Weights of a small GPT-style language model, trained from scratch on English Wikipedia.
Architecture: RMSNorm before each block, rotary positions, no biases in attention or MLP, untied embeddings.
Training: a variant of Adam for these matrices, 157M tokens, 9571 steps.
Each number is 128 + 24 x the weight over the matrix's rms, rounded and kept within 0 to 255. Layers, rows and columns count from 0.

# layer 7 MLP gate, 448x192, rms 0.117, rows 152-163, columns 0-191
[[119 144  98 108  85  45 146 199 155 183 107 146 124 137 130 129 139 109 132 168 103 152 133 133 115 120 122 136  99 148  92 141 141 128 145  91 115 144 136  95  95 118 141 146 104 179 160 143 122 165 111  98 143 116  98 163 116 132 137 120 116 132 107 162 154 147 103 131 119 139 141 133 142 114 137  98 127 167 180 172 170  81 141 144 144 154 113 134 131 158  87 132 107 168 158 131  88  80 100 132 172 139 124 141 105 122 146  76 143 119 163 120 121 175  85 104 110 123 174 161 144 111 123 122 119 136 155 133 139 144  89 167 131 118 125 113 134 140 138 135  84 140 128 141 117 104 158 125 142 151 161  80 136 151 144 101 148 153 136  97 126 142 118 123 137 127 135 145 131 113 120 115 118 164 111 143 119 111 133 179 105  99 173 109 134 105  73 109 119 105 157  97]
 [106 106 138 145 159 125 108 125 120 133 148 142 106 114  81 136 112 101 167 139 135 122 106 137 156 104 130 124 120 162 121 110 142 102 146 143 126 139 184 127 121 138 149 120 106 102 125 152 157 103 199 112 142 142  90 106  95 126 176 154 107 122 128 157 149 108 121  88 131 127 156 150 129 144 172 115 109  80 170 125 154 121  75 104 105 114 110 163 128  81 159 134  87 144 152 119 116 142 162 113 127 149 118  92 147 157 137 134  96 109 146 120 122 151 113  63 117 127 127 146 155 183 111 134  95 127 102  78 112 101 171 135 133 142 122  99  89 139  81 141 125 112 171 119 102 140 145 146  72 107 148 111 103 140 107 104 155 113 125 132 129 156 123 148 140 158 102 125 136  90 141 115 109 149 139 139 119 112 129 123 140  94 127 114 143 139 146 128 130 147 100 115]
 [114 133 114 119  97 194  97 155  86 131 151 126 136 115 120 144 107  78 136 111 156  95 152 159 159 144  66 148 113 120  85 107  89 116 122  82 145 167 136  71 123 144  98 129  99 113 157 155 150 147 133 122 140  74  97  86 167 158 138 160 110 106 120 151 146 117  86  86 108 119 124 110 124 147 145 147 109 135 161 140 129 148 124 137 151 134 112 146 141 127  89 129  99 149 132 102  93 101 123 153  98 114  56 117 119 130 129 116 140 140 127 154 125 105 129 107 140 172 146 118  96 114 107 138 126  84 155 131 106 120 119 139 147 121 142 167 129  99 149 118 127 130  75 117 144 137 176 136  80 141 145 141 112 146 115 130 124 116 109 135 169 141 101 137 130  82 108 138 141 141 112 118 131 130 141 120 143 130 119 115 117 138 117 109 125 143  78 112 122  97 169 103]
 [140 136 121 108 115 110  83 129  94 118 128 122 103 127 123 122 151 171 124 102 172 101 131 126 115 123 123 140 138 140 121 130 151 105 176 150 148 113  99 142  96 125 164 144 162 117 101  97  98 175 143  72 120 132  86 156 155 158 110 124 130 108 112 125 159 127 127 150 129 148 150 144 120 137 133 119 155 104  86 127 121 145 151 164 111 153 116 118 170 138 131 137 135 160 141 144 107 135 158 133 137 101  83 128 152 111 154 133 138  76 139 207  81 117 106 156  95 144 150 154 138 165 140 142 157 107 147 107 141 183 107 125 141 145 135 120 124 105 120  99 115 110  77 120  98 152 111 123 125 155 114  81 108 127 146 110 110 152 106  89 134 121  95 122 117  86 118 120 103 165 106 119 142 147 164 153 135 117 134 147 134  97 105 147 119 158 124 106 143 136 110 165]
 [139  91 136 127 162 164 110 120  91 110 126 101 132 137 132 130 136 146 134 136 150 147 161  93 148 139 129 140 168 172 147 153 128 141 114 106 128 145 147 142 114 147 137 147 121 101 152 148 147 126 116 107 142 104  89 174 127 114 118 120 130 134 126 125 113 149 141  83 168  97 109  91 165 139 167 125 140 168 189 120 162 105 114  94 132 135  82 103 141 100 114 184 124 137 155 165 113 145  98 143 154 163 152 132 149 149 151 109 132 137 138 129 166 114  82 147  73 143 115 121 129 166  91 132 126 145 134  95 148  86 109 129 185 113 119 111 154 106 113 117  78 156  75 117 125 158 130 132 108 142 139 166  95  91 182 119 150 143  74 111 115 114 113 117 153 125 150 124 130 132 127 152 131 132 100 115 117  97 141 123 174 131 108 143 139 127 165  96 151 117 115 162]
 [105 119 151  83  75 104 137 169 160 101 116 141 125 120 110 116 143 142  90 123 139 131 121 128 115 111 146 147 148 174 132  94 113  77 140 117 108 130 119 148 148 156 148 121 129 135 131  67 149 134 151  90 138 104 146 101 146 125 151 125 126  76 135 111 138 124  98 120 140 147 170 103 141 140 106 136 150 140  82  96 115 175 118 118  97 140 103 130 162  87 111 146 122 128 113 111  91 150 116 158 135 123 121 119 106 117 127 118 131 155 125 144 102 105  85 131 140 132 129  88 112 134 173 105 121 131 121 134 157 110 100 127 117 138  91 111 170 149 125 135 127 139 130 159 134 149 140 152 163 116  99 142 157 144 103  85 141 162 128 163 171  69 106 116 129 105 152 133 137 105 136 129  95  69 155 152 164 171 149 121 132 107 168 147 141 151 127 103 175 157 128 172]
 [141 111 109 129 102 113 121 136 122 129 111 172 105  86 183 150 107  87 139 136 153 150 125 169 108  80 131 133 155 111 156 108 169 101  95 109 172 116 129 124  98 154 141  86 140 161 125 132 177 145 129  98 119 104 121 103 128 136 117 106 124 123 121 109 124 110 159 163  94 121 102  84 145 144 181 129  97 107 117 108 127 100 157 119 101 118  92 146 149 141 160 155 110 184 168 162 175  92 141  71 133  86 119 117 133 136  92 131  92 118 113 174 138 149  84 122  88 121 145  89 126 118 123 124 126 133 139  85  84 107 159  89 140 138 131 102 164 133 133 110 114 104  99 124 145 162 173 160 152 122  94 113 116 134 121  94  75 155 145 116 113 155 154 104 148 129 149 111 121 123 113 138 125 160 139 182 114 119 103 137 135 110 105 179 112 142 181 119 147  96 120 137]
 [143 168 114 111 162  83 105 149 129 163 135 121 158 123 117 156 114  96 147 133 136 159 138  94 148 115 104 116 106 146 114 177 176 146 128  92 121 154 109 138  44 143 149 126 150 118 116 121 157 139  79  98 113  81 102 156 136 143 149  88 104 134  93 144  80 124  89 116 155 116 169  77 108 132 133 121 101  93 104 115 142 169  66 147 120 180  95 145 124 127 125 154 119 117 128 189 136 120 127 111 150 149  99 150 183  84 100 147  93 150 118 120 126 119 118 116 133 146 141 115 128 112 125 174 110 120 141 140  72  85 117 157 139 148 131 109 162 128 130  92 114 161 106 108 117 125 130 138 126 141 115  81 131 109 133  90 128 103  66 133 124 135  65 123 151 104 158 138 143 161 151 149 148 119 153  91 138  98 147 129 109 106 143 138 141 119 182 171  92  68 133 135]
 [ 66 152 166 100 173 125 104 150 107 143 145  95 143 130 147  86 162 152 131 132 145 138 122 149 138  88  98 144 113 140 157 166 118 131 154 106 133  87 116 177  71 108 155  80 145 116 128 122 116 151 116 121 141 104 108  79  98 135 148 133 117 114 128 170 148 136 118 135 135 184 170 120 113 123 156 138 159 122 125 139 142 139 162 151 145 152 114 122 111  79  99 165  80 120 150 177 139 125 129 142 136 107 150 153 133 146  78 154 130  97  91 170 121 119 142  93 105 173  76  87 162 131 128 169 144 101 129 115  93 109 152  92 118 112  95  88 140 148 142 145  84 112  66 134 139 114 143 112 120 126 141 109 120  98 162 106 133 114  97 109 156 148 144 114 127 132 172 125 175 119 121 139 174 118 123 129 100 121 138 103 151 132 141 139 130 131 160 133  96 189 125 159]
 [107 139 121 137 109 128 163 115 108 120 145 113 127  80 146 122 124 129 103 112 127 121  53 119 136  69  93 155 108 115  85 122  71 112 130 115 120 140 129 150 135 100 145 116  93 110 134 122 120 138 104 142 150 140 140 114 157 133 160 141  80 142 117 154  76  99 136 112 123 180 176 166 143 130  93 149 127 147 136 176 133 104 101 135 137 155 131 158 128 184 140 163 185 117 139 120 143 143 118 127 142 137 139 139 145 120  98 133 112 127 158 142 142  79 140 156 139 116 130 135 130 128 142 181 110 144 185 127 130 126 103 121 121  86  81 133 126 129 149 175 108 133  92 136  93 105  88 111 131 142 106 103  81 101  94 123 116 135 162 134 146 133 170 137 112  94 122 128  92 138 142 121 180 163 173 133 117 144 127  58 117 107  92 143 165 119 131 141 111 162 113 115]
 [138 149  80 106  92 138  51 145  89 126 151 131 124 123 159 119 114  99 153  85 133 101 122 160 139 143 152 111 132 129 120 125 121 139 145 115 122 131 134 146 114  95 123  90 103 161 123 190 156 157 137 148 121  78 143 108 142 165 154  90 121 100 147 129 120 156  77  94 113  75 160 146 134 136 108 145 141 110 163 130 155 128 104 127 127 113  85 145 140 163 117 166 120 113 144 124 123 113  97  48 154 125 121 139 168 152 119  80 136 116 128 122 133 112  90 112 100 134 149 109 111 141 122 140 154 127 133 136 134 178 108 145 118 100  96 124 152 146 132 121  83 132 148 113 114 128 139 145 149 184 128  99 120 111 138  87 135 100 118 138 134 135  92  95 155 103 103 111 126 134 138 123 151 160 141 149 156 149 109 126 103 101  92 159 190 110 170 156 151 107 162 108]
 [122 164 137 161 156 146 122 155 136 146  64 128 135 140 125 113 120 156 109 140 123 115 114 124  87 105 138 173 125 140 125 133 175 118 155  94 118 162  89 133 123 159 128 152 191  90 144 135 111 115 131  99 105 117 121 131 145 129  95  97 139 154 137 111  94 137 107 139 134 115  92 133 112 122 136 140 142 140 110 159 142 123 160 131  91 142 177 134 131 114 141 127 100 121 182 114 156 116 146 109 177 108  63 122 160 119  93 154 139  84 155 111  94 125 104 133 103 168 166 120  63 126 125  83 104 132 129 105 117 131 116 149 142 107 155 123 131 135 120 127  93  82 156 158 109 140 128 126 121 130 138 113 177 122 120 103 141 149 133  95 131 153 110 130 147 151  99  92 149 142  93 155 132 137 138 132 159 133 121 138 136 109 140 117 135 125 147 137 126 131 145 148]]
# layer 7 MLP up, 448x192, rms 0.113, rows 152-163, columns 0-191
[[125 115 108 109 141 110 187 135 119 118 135 103 105 145 162  95 109  85 136 103 148 146 128 130 145  80 166 101 105 169  87 115 146 125 161 163  96 139 123 124 113 116 111 143 135 143 140 148 118 141 128 133 136 145 136 130 142 154 161 114 146  92 130 182 149 109 140 123 124 157 160 173 102 140 113 120 134 130 105 160 133 104 145 191 150 113 127 158  76 139 152  90 148 119 124 120 184 118 100 108 149 128 102 106 142 119 129 138 142 178 129 131 150 116 107 105 122  92 126 107 189 151 115 150 129 135 101 128 118 141 127  93 103 126 150 111 137 108 128 149 126 151 118 144 164 122 125 145  92  95 147 119 145 120 167 117  72 133 119 111 107 148 116 126  76 140 109 123 202  87 130 124 118 117 126 141 128 121 135 157 136  89 143 135 113 127 130 156 154 141 144 151]
 [149 132 123 123 154  97 150 108 172 182 103  87 114  98 133 140 181 128 136  98 100  94 127 144 122 125 139 105 142 148  91 126 146  99 139 175 146 160 158  98 125 162 119 111 108 139  76 134 125 147 184 130 134 123 133 113 147  97 127 149  99 136 119 130 174 104 142 111 136 133 113 152 114 129 133 166 147 116 130 125 120 116  79 134 167  90  81  85 111 158 123 119 127 121 155 111 118 172 146  94  93 107 151 128 108 119  99 135 159 125 141 111 110 169 123 155  99 117 124 131 116 110 147 133  95 164 126  90 121 134 127 143 149 143 117 123 109 137 106 132 132 158 115 123 120 124 143 112 130 143 132 120 121 151  94  63  92 131 121 123 152 115 132 131 144 114 115 131 124 141 171  98 184 117 138 104 124 102 121 195 117 112 152 107 129 148 103 169 131 135 174 154]
 [124 120 110 100  93 109 104 115 132 143 107  91 119 114  91 160 145 111  92 166 122 136 192 181 145 147 133 130 148 136 125  99 156 147 149  96  93 138 118 118 112 110 121 153 154 152  65 123  93 147 139 124 137 141 125  80 109  96  83 113 115 119 149 128 108 115 139 157 162  99 129  93  97 124 154 118 148 130 122 133 129  74 151 120 147 121 124 122 175 149 115 133 100 134 163 143 114 118 161 152 138 130 113 198 138 132 137 113 121 153 127 121 137 146 105 144 129 175 129 170 130 156 144 123 126 126 123 137 109 153  97 145 152  88 103 147 134 129  91 140  87 144 129 115 106 122 113  97 143  90 150 115 121  98 103 119 153 147 101 123 104 166 153 129 136 132 116 152 159 173 117 168 166 135 120 109 168  96 154 153 119  88 123 146 139 128  98 146 146 105 101 172]
 [151 147 128 113 114 150  97 133 166  97 143  91 104 128 124  84  87 124 151 151 128 150 112 161  90 142 162 175 138 127 160 145  93 150 124  61 119 175 161 162 154 110 132 127 103 115 141 152 143  93 171 104 130 147 138 119 141  78 194 131 144 119 131 105 119 106 125 110 113 137 129 124 183 137 143 113 143 159 136 123 118 136 160 156  97 137 123 151 111 123 113 160 131 168  91 132 109 134 187 129 127 126 167 104 125 114 100 146 121 136 154 141  80 138 164 103 122 117  94 130 111  84 144 134  96 167 115 180 134 150 127 106 124 120 135  88  99 112 101 118 125  97 124 154 110 114 150 112 145 117 162 101 128 131 122 125 183 127 135 180 128 116 102 126 126 110  93 164 137 141 138 104 139 171 123 117 130 125 107 148 111 135 155 131 128  95 120 140 123 168  88 138]
 [157 118  95 129 137 112  96  87 142 135 121 128 179 154 123 134 135 195 139 187 181 146 105 115  95 142 140 120 114 158 119 177 128 122 107 124 113 127 139 120 117 119 165 139 103 122 140 131 116 108 152 158 129 110 113 117  85  82 120 112 156 138 127 117 133 154 154 126 181 110  91 120 145 146 127 155 143 176 152 116 134 125 133 106 147 116 104 121 119 136  97 136 160 130 167 181 132 154 118  94 114 136 137 132 125 137 100 151 139 138 176 104 146 146 103 162 156 146  78 104 128  97 112 148 148 145 138  94 118 116 116 185 144 151 119  86 159 116 125 149 148 132 112 115 118 109 150 142 104  87 138 126 153 134 153 113 156 154  98 188 150 148 127 125 121 103 138 153 155 119 111 116 131  81 126 172 151 124  97 101 165  99 149 133 148 103 130 145  82 112  59 145]
 [167 159 139 161 132 101 131 131 157 136 136  93 132 125 133  91  85  95 103 154 148  93  79 193 102 128 157 135 117 142 154 138 109 134 152 133 112 121 124 166 126 144 120 120  72 117 139 111 165  98 158 149 139  97 138  95 110 117 185 122 125 135 140 150  82  95 131 141 111 198 151 134 194 143 110 129 156 147 144 140 133 151 112 120 120 185 154 118 162 140 131 104 126 172 148 124 125 122 109 138 123 133 172 127  79 124  93  83 155 132 130 127 136 122 143 134 124 137 127 122 130 108 103  68 128 158 133 138 126 157  97 110 100 121 123  96 106 135 121 101 149 113 144 155 137 162 152 181 156 130 128 115 152 160 123 130 111 151 145 142 133 136 108 121  64 153 138 115 150 123 100 150 123 122 128 150 145 151  97 100 132  96 115 111  94 129 100  74 123 162 124 175]
 [101 144  84 118 156 104 177 112 162 174 134 137 160  89 120  82 142 126 143 126 108 111  96 122 138  77 111 147 117 121 104  99 175 130 114 131 119 133 142 170 139 144 141 114 123 136 179  73 138 135 170 102 133 107 153 140 120 153  84 110 130 107 153 173 154 149 147 167 115  99 146 114 144 102 125 152 144 133 129 133 106 120  92 162 153 136 136 127 159  91  91 136 170 132 130 120 165 115 112  91  98  99 163 167 114 129 140 107  71 117 135 117 141 122 109 140 116 155 144 122 168 130 166 141 120 170 191 142 137  85 127 140 147 129 105 134 153 143 146 148 130 123 105 114 178 116 169 123 133 137 113 114 118 169 139 107 137 117 124 110 113 143 118 166  98 108 126 130 143 144 141 109 123 163 129 166 178 173  91 122 164  86 153  94 111 158 134 117 132 142 116 116]
 [115  92 113 129 152 131 169 132 133  99 133 105 124 143  93 108 154 141 102 152 136 128 151 124 113  93 108 147 143 151 124 193 139 140 155 161 156 137 141 130 122 105 125 115 141 137 138 126 139 129 129 140 119 105 184 117 140 175 115 108 129 129 177  99 101  69 149 147 102 158 161 113 146  67 160 131 140 119 110 149 106 155 204  91 134 144  84 162 131 106 127 106 118 101 118  96 126 136 152 115 105 147 118 164 147 106 140 149 160 137 124 161  91 129 134 123 147  99  93 116 109 140 120 114 137 153 123 144 108 164 129 140  98 180 116 133 123 154  67 138 108 154 129 119 162 138 172 111  91 129 169 151 152 142 154 177 146 119 125 123 113 109 153 156 133 122 100 149  74 108 112 121 115  92 123 100 136 159 116  96 157 148 137 137 110 146  76 139 142 137 184  81]
 [135 186 130  79 101 109  87 151 131 110 117  98 176 147 166  91 132 125 120 148 128 115 153  93 102 121 151 179 122 137 134  79 141 122  99 168 142 100 133 137 116 145 153 102 154 137 160 139 117  99 130 144  86 153 135 180 146 154 144  97 127 102 103 129 157  97 118 135 153 120 142 124  85 128 151  59 172 105 113 124  97 168  97  79 110 123 136 162 111 109  97 112 118  90 133 132 110 135  86 148 114 140 125 150 109 126 131  89 139 144 150 145  96 154  91 130 111 147 102 123 132 130  94 101 143 123 126 167  88  93 112 208 109 149 144 168 130 113 121 130  94 156 110 108 134 136 174 149 110 115  96 146 127 167 167 100 141 157 136 113 136 148 128 105 159 137 140 155 135 141 140 116 164 154 144 142 130 119 129 105 140 123 154 121 172 144 147 165 109 135 153 109]
 [131 156 154  95 129 143 146 128 113  70 127 135 117 116  79 142 126 135 131 156 157  57 149 130  94 154 135 164 109 131 148 140 152 125 146 172 116 123 122 138 103 115 130 148 147 157 130 129 171 140 164 135 127 152  91 180 105 131 158 136 143 101 104 108 166 133 128 130 124 131 114 145 143 159 124 105 147 115 166 121 118 103  76 163  83 111 158 136 133 115 121  90 144 132  99 146 158 111 129 101 119 114 171  80 102  94 156 113 150 143  97  95  87 109 160  96 155 126 127 147 166 104 117  95 134  82 169 100 106 123  96 106 123 131 152 124 149 101  93 163 146 136 137  97 142 113 151 148 107 111  89 113 140 153 129 139 134 131 150 114  87  95 111 132 133  92 157 149 103 114 131 120 115 175 122 140 190 103 140 158 123 118 131 152  73 125 142 115 165 140 114 152]
 [127 131 102 106 131 128  92 124 147 152 139 150 145 105 170  97 113 116  92 131 156 125  95 106 118 170 108 109 124  80 109 138 123 181 104 102 121 159 156 101 114 123  75 135 113 145 114 146 131 136 131 124 120 113 112 127 137 182 130 108 170 138 139 122 132 127 104 138 139 125 144 109 134 150 122 158 131 123 174 124 140 140 153 117 106 145 138 115 152 125 142 148 115 131 121 158 147 154 128 124 155 113 114 144 110 116  94  84 150 104 146 140 183 164  91 136 159  92 130 119  91 160 128 128 127 143 131 162  85 131  94 117 102 144 146 102 106 177 127 127 139 138 140 193 130 123 122 166 193 126 127 120 132  82 140  83 141 136 134 182 129 123 129  81 138 153 112 129 128 120  93 147 123 178 114 153 122 139 135 138 155  87  87 127 122 140 110 103 141 148 123 139]
 [100 123 105 112 151 128 111 138 163  97 155 158 105 164  99 115 126 154  91 129 159 195 143 135 130 131 125 166 117 144 151 160 150 119 103 121 120 110 127 122 118 121 125 124 157 123 128 142 154 110 166 148 103  98 133 132 129 128 118 109 145 131 135  87 142 129 140 127 133 126  92  89 136  97 128 160 172 140 123 155 133 160 101 130 126 144  89  90 126 114 126 137 116 133 104 126 112 136  90 157  95 162 119 133 157 148 124 133 132 105 144 128 157 111  97 132  92 150 125 107 113 107 132 100 184 123 142 137 122 163 113 159 150 130  95 107 142 178 124  93 118  85 162 107 161 171 148 136 128 140 108 137 134 141 123 142 110 165 160 115 166 168 118 112 115 151 101 115 177 146 125 125  95 124 101 130 177 121 114 177 130 127 137 108 153 123  76 121 149 114 122 115]]
# layer 7 MLP down (transposed), 448x192, rms 0.108, rows 152-163, columns 0-191
[[171 138 147 112 144 115 101  47 158 152  85 128 104 118 138 118  98 134 140 151 152 154 123 156 138 137 126 131 103 120 146 140 119 174 147 128 116 160 170 162 135 102 120 122 173 127 178 142  72 138 149 171  87 139 149 101 143 143 110 109 148 122 113 115 126 140 102 140 116 168 118 109 159 139 142 138 105  86 117 117 120  97 134 129 133  96 131 133 145  96 100 141 142 124 103 109 116 120 138 131 154 119 143 109 133  99  88 106 142 141 140 130 116 156 137 158 143 145 106 116 104 113  85 143 205 168 143 135 118 107 136 128 146 128 122 116  94 117 139  80 157 108 134 129 118  97 166 116 170 136 142 140 140 170 125 199 123 155 103  92  82 124 134 119 143 122  89  97 153 125 160 127  92  78 162  95 102 135 137 114 138 139 122 166 124 117 115 157 146 154  89 123]
 [130 110 135 156 181 116 107   0 121 127 152 119 112 103 111 141 157 133 133 159 138 116 143 131 106 174 109 109 170 160 124 143 111 153 156 135 124 135 131 110 134 110 131  98 131 143 140 144 128 152 175 195 137 131 150  97 126  99 121 134 154  97 146 125 153 136 138 114 134 182 112  84 106 112 139 173 104 118 153 136 126 133 126 131 146 152 126 108 144 155 153 128 142 126 159 131 132 144  71  43 135 101 157 160 135 114 141 129 137 123 166 160 118 138 164 155 116 126 111 136 121 134 101 137 122 111 138  92 111 141  89 113 183 164 129 134 125 124  84 145 123 108 120 135 160 115 144 120 104 149 123 134 146 141 121 103 125 115 116 136 136 118 127  96  98 121 160 170 109 131 133  94 160 154 135 148  94 131 105 165 162 128 142 140 128 116 103 112 166 128 137 130]
 [130 122 138 175 150 128 120  73 135 156 147 134 152 112 139  82 110 142 148  94 108 124 111 138 148 106 124 119 120  95 111 201 116 108  97 111 158 115 101 152 111 149 133 119 131  87 119 159  88 145 130 117 230 125 145 138 133 130 180 130 125 108 157 130  97 120 156 115 123 143 106 133 106 132 165 117 113 123 150 120 118 131 146 128 168 141  97 105 180 141 114 132 148 155 153 146  64 128 132 162 113 141 159 151 146 142 106 135 136 134 134 138 109 119 173 147 115 100 138 107 133 126 159 165 120 129 143 122 124 136 163 169 125  93  92 127 187 124 113 109  98 163 130 131 117 129  98 107 115 103 109 107  99 120 111 146 127 113 161  94 164 140 137 121 120 164 165 160 103 133 132 127 140 140 143  82 134 188 120 151 145 114 127 100 132 156  98 113 112  89 146 100]
 [107 139 134 164 111 101 138  95 140 117 146 132 119 102 119 121 134 119  82 130 121 152  94 112 147 152  93 140 153 136 114 111 178 128 165 127  82 129 116 112 120 160 137 101 105 166 114 115 104 107 102 158 196 128 193 112 139  88 140 121 100  98 126 136 129 147 121  68 163  91 146 142 119 141 162 144 121 175 124 107 149  96 132 138 154 142 104 146 164 136  99 119 158 100 149 116 163  91 100 104 104 117 149 130  94 107  72 109 132 158 141 111 148  97 113 162 113 148 136 111 101  93 171 157 137 139 114 129 125 126 140 117 110 120 150 105  87 160 132 101 169 154 128 129 103 171 138  86 158 127 135 121 123 135 127 103 148 103  72 123 152 109 123 146 134  89 131 173  97 130 108 114 110 138 109 133 118 130 160 146 154 102 137 115 125 155 135 130  98 178 120 130]
 [ 99 102 160 156  99 106 129  98 145 146 118 131 154 118 127 123 107  99 128 119 141 154 101 152 123 124 136 122 121  92 140  99 158 113 115 157 101 124  97 124 149 163  94 115 133 117 124 118  89 130 118 122  90 121  94 152 116  73  98 171 120 126 139 156 169  87 136 110 168 140  92 130 120 129 134 146 124 157 104 138 138 130  95 145 156 119 103  95 176 124 120 139 166 148 108 124 133 163  83 151 172 127 120 129 124 125 124  99  89 142  66 142 147 120 132 131 133 167  68 102 131 142 129 142 150 155 153 172 141  95 142 118 150 137 111 151 165 138 126 121 155 135 115 135 132  96 104 136 147 126 123 149 126 173  85 121 138 140  91 126 140 116 100 173 108 130 132 119 102 168 153 107 117  93 118 118 143 113 152 156  77  95 107  90 129 114  92 193 117 140 136 120]
 [132 104 112 147 109 120 124  88 142 111  88  94 145 141 108  98 132 150 137 184  86 112 123 146 150 101 167 129 143 123  89 122 157 165 121 167 167 132 156 115  92 106 108 127 134 148 137 172 122 102 119  96  26 133 107 162 147 101 119 108 133  88 121 155 143 136 132 119  99 139 125 136 115 129 104 173 125 162 158 114 103 118 121 141 138 139 152 124 108  86  96  78 136 139 127 183 166 155 108 145 133 118  93 112 135 132 120 101 131 129 147  83 133 106 122  84 136 157 157  77 107 145 160 137 113 138 122 124 101 117  82 129 122 112 115 133 147 127 108 183 181 112 107  99 137 133  96 135 133 133 110 114 134 136  95  98 163 118  92  95 130  69 113 138 110 130 139 109 135 148  76 125 140 102 133 131 131 156 128 168 134 123 116 135 125 124 152 132 165 125 110 160]
 [101 130 126 111 148 138 113 113 100 127 100 159 161 124 141 160 144 109  79 124 125 142  93 158 112 114 140 148 135  94  87 137 134  95 144 133 121 119 167 140 111 162  99 118 132 145 142 124 152 122 133 110  20 132 135 103 168 104  71  59  93  80 132 163 145 128  97 173 174 126 162 143 115 141 113 155 137 129 114 118 100 116 120 156 148 118 135  99 167 130 143 118 129 163  75 171 149 133 141 106 118 148 116 130 147 134 163 142 129 142 131 120 126 120 131 116 172 152 145 113 144 132 123 120 113 153 139 123 135 106 119 132 164 144 108 136 153 153 165 163 160 162 124 131 107 127 143 115 116 129  94 109 152 158 160 100 131 138 140 155 142 133 119 119 122 119 179 110 119 129 114 112 114 101 104 155 131 149 139 153 106 133 144 171  88 128 126 129 149  97 156 149]
 [148 138 133 129 148 168 141 150 116 111 145 124 109 106 149 131 119 170 133 114 126 148 110 151 122 121 133 158 120 129 154  71 108 106 153 106 154 127 148 168 162  89 171 149 101 103 152 137 127 114  72 117  77  93 112 123 140 148 126 146 140 141 116 133 114 113  92 117 107 100 160 109 107 110 127 153 139 129 125 106 184 144 153 106 149 121 137 134 116 146 185 132 179 183 121 139 133 154 127 137  98 135 125 144 133 164 116 144  92 128 115 122 122 105 106 121 149 136 110  86 159 129 121 131 155 122  85 185 146 175 147 148 122 126 138 155 127 171 130 100 119 108 143 108 116 120  96 133 186  91 108 104 144  85 139 145 147 122 123 110 156 116 146 151 160 124 115 153 111 147 148  97 116 114 163 134 134 164 159 108 184  88 141 171 197 130 163 103 150 136 181 187]
 [146 151 170 113  96  94 159  97 155 124 123 145 145 131 123 154 136  93 139 110 125 114 142 134 108 109 144 125 120 121 117 123 147  60  96 100  94 130 184 118 135 114 117 192 135 106 141 120 131  92 103 157 124 141 116 120 109 141 146 106 122 115 132 116 155 129 105 117 148  86  87 146 144 129 129 147 136 137 161 164 114 143 146  90 179  87 125 124  88 115 173 119  83 145 130  80 107 147 134 126 124 153 138  90 132 137 116 102 161 144 116 146 128 115  83 140  90 110 117 144 120 165 105 151 114 107  80 121 142 134 174 109 149 119 108 144 178  99 138 141 152  94 105 105 130 122 107 118 124 170 114 127 170 141 139 126 100 129 169 112 130 141 145 164 106 177 122  95 125 131  95 116 182 180 140 158 175 155  87 147 140 124 123 151 122 167 151 110 130 132 122 108]
 [127  96 150  90 129 121 172 148 105 122 138 124  71 136 121 103  86 119 127 124 135 125 154 127 153 162 142 127 128 115 117 104 124 145  96 116 140 109 128 156 124 129 144 103 148 140 126 106 135 133 137 129 179  66  78 100 142  95 151 190 170 102  89 141 107 173 129 131 131 113 141 133  93 140 111 117 168 192 104 130 128 138 163 139  94 158 132  98 146 139 138 110 155 173 108 139  99 174 127 111 109 205 148 103  67  89 131 147 135 149 144 169 136  91 131 103 143 138  86 127 112 151 155 111 154 112 139 160 139 119 149 122 116 131 102 134 151 151 103 145 151 102 114  62 144 151 125 144  97 149  98 121 135 100 128 153 100 158 112 150 160 135 138  93 145 140 135 152 140 103 151 141 165 106 144 146 138 120 141  87 133 111 119  99 155 146 133 119 153 154 137 111]
 [125 135 107 150 148 139 106  54 123 121 131 150 112 122 130 103 110  98 137 164 131 100 161 141 133 144 128 158 139 118 143 100 114 205 103 136  87  85 185 138 151 102 171 165 156 141 135 140 151 160 119 157 115 117 127 114 111 162 100 153 126 141 142 115 109 128 128 129 156 145 170 145 132 120 117 192 148 124 122 147 159 108 159 157 160  94 143 135 138  96 140 105 134 132 160 147 116 127  99 143 182 139 145  65 125 120 112 117 133 111 138 124 145 167 144 101 162 109 140 134 108 137 110 123 135  97 147 132 126 116 108 105 129 153  84 135 128 136 140 147 174 138 149 135 111 113  96 141 143 147 115 141 130 155 132 126 155  87 145 162 152 144 116 130  82 151  86 124 145 152 124 130 129 170 114 110 102 119 157 126 129 128 107 164 154  92 158 121 131 118 118 122]
 [146 105 116 145 145 145 136  73 144 120 131 142  69 128  79 149 126  98 119 128  61 107  94 121 136 145  73 117  95 164 117 122 158 138 173 128 132 136  96 110 149 142 155 108  99 110 112 117 134 166 129 165 146  91 153 190 131 161 128 165 120 141 145 111 115 113 121  89 133  85 117 150 107 165 100  97 129  94  99 128 111 139 103 147 173 107 131  96 130 116 118  78 140 123 156 111 165 146 145  94 176 125 141  95 117 141 114 119 130 126  83 142 133 139 129 107 153  91 134 119 143 111 155 143 148 157 138 118 109 144 137 116 112  98 141 124 124 125 151 155 124 120 138 112 140 138 164 130 129 120 132 117 193  93 124 104 161 123 154 126 115 159 114 119 145  89 129 156 104 128  84 150 138 152 128 121 121 132 149 135 151 125 153 114 133 138 124 131 151  87 102 124]]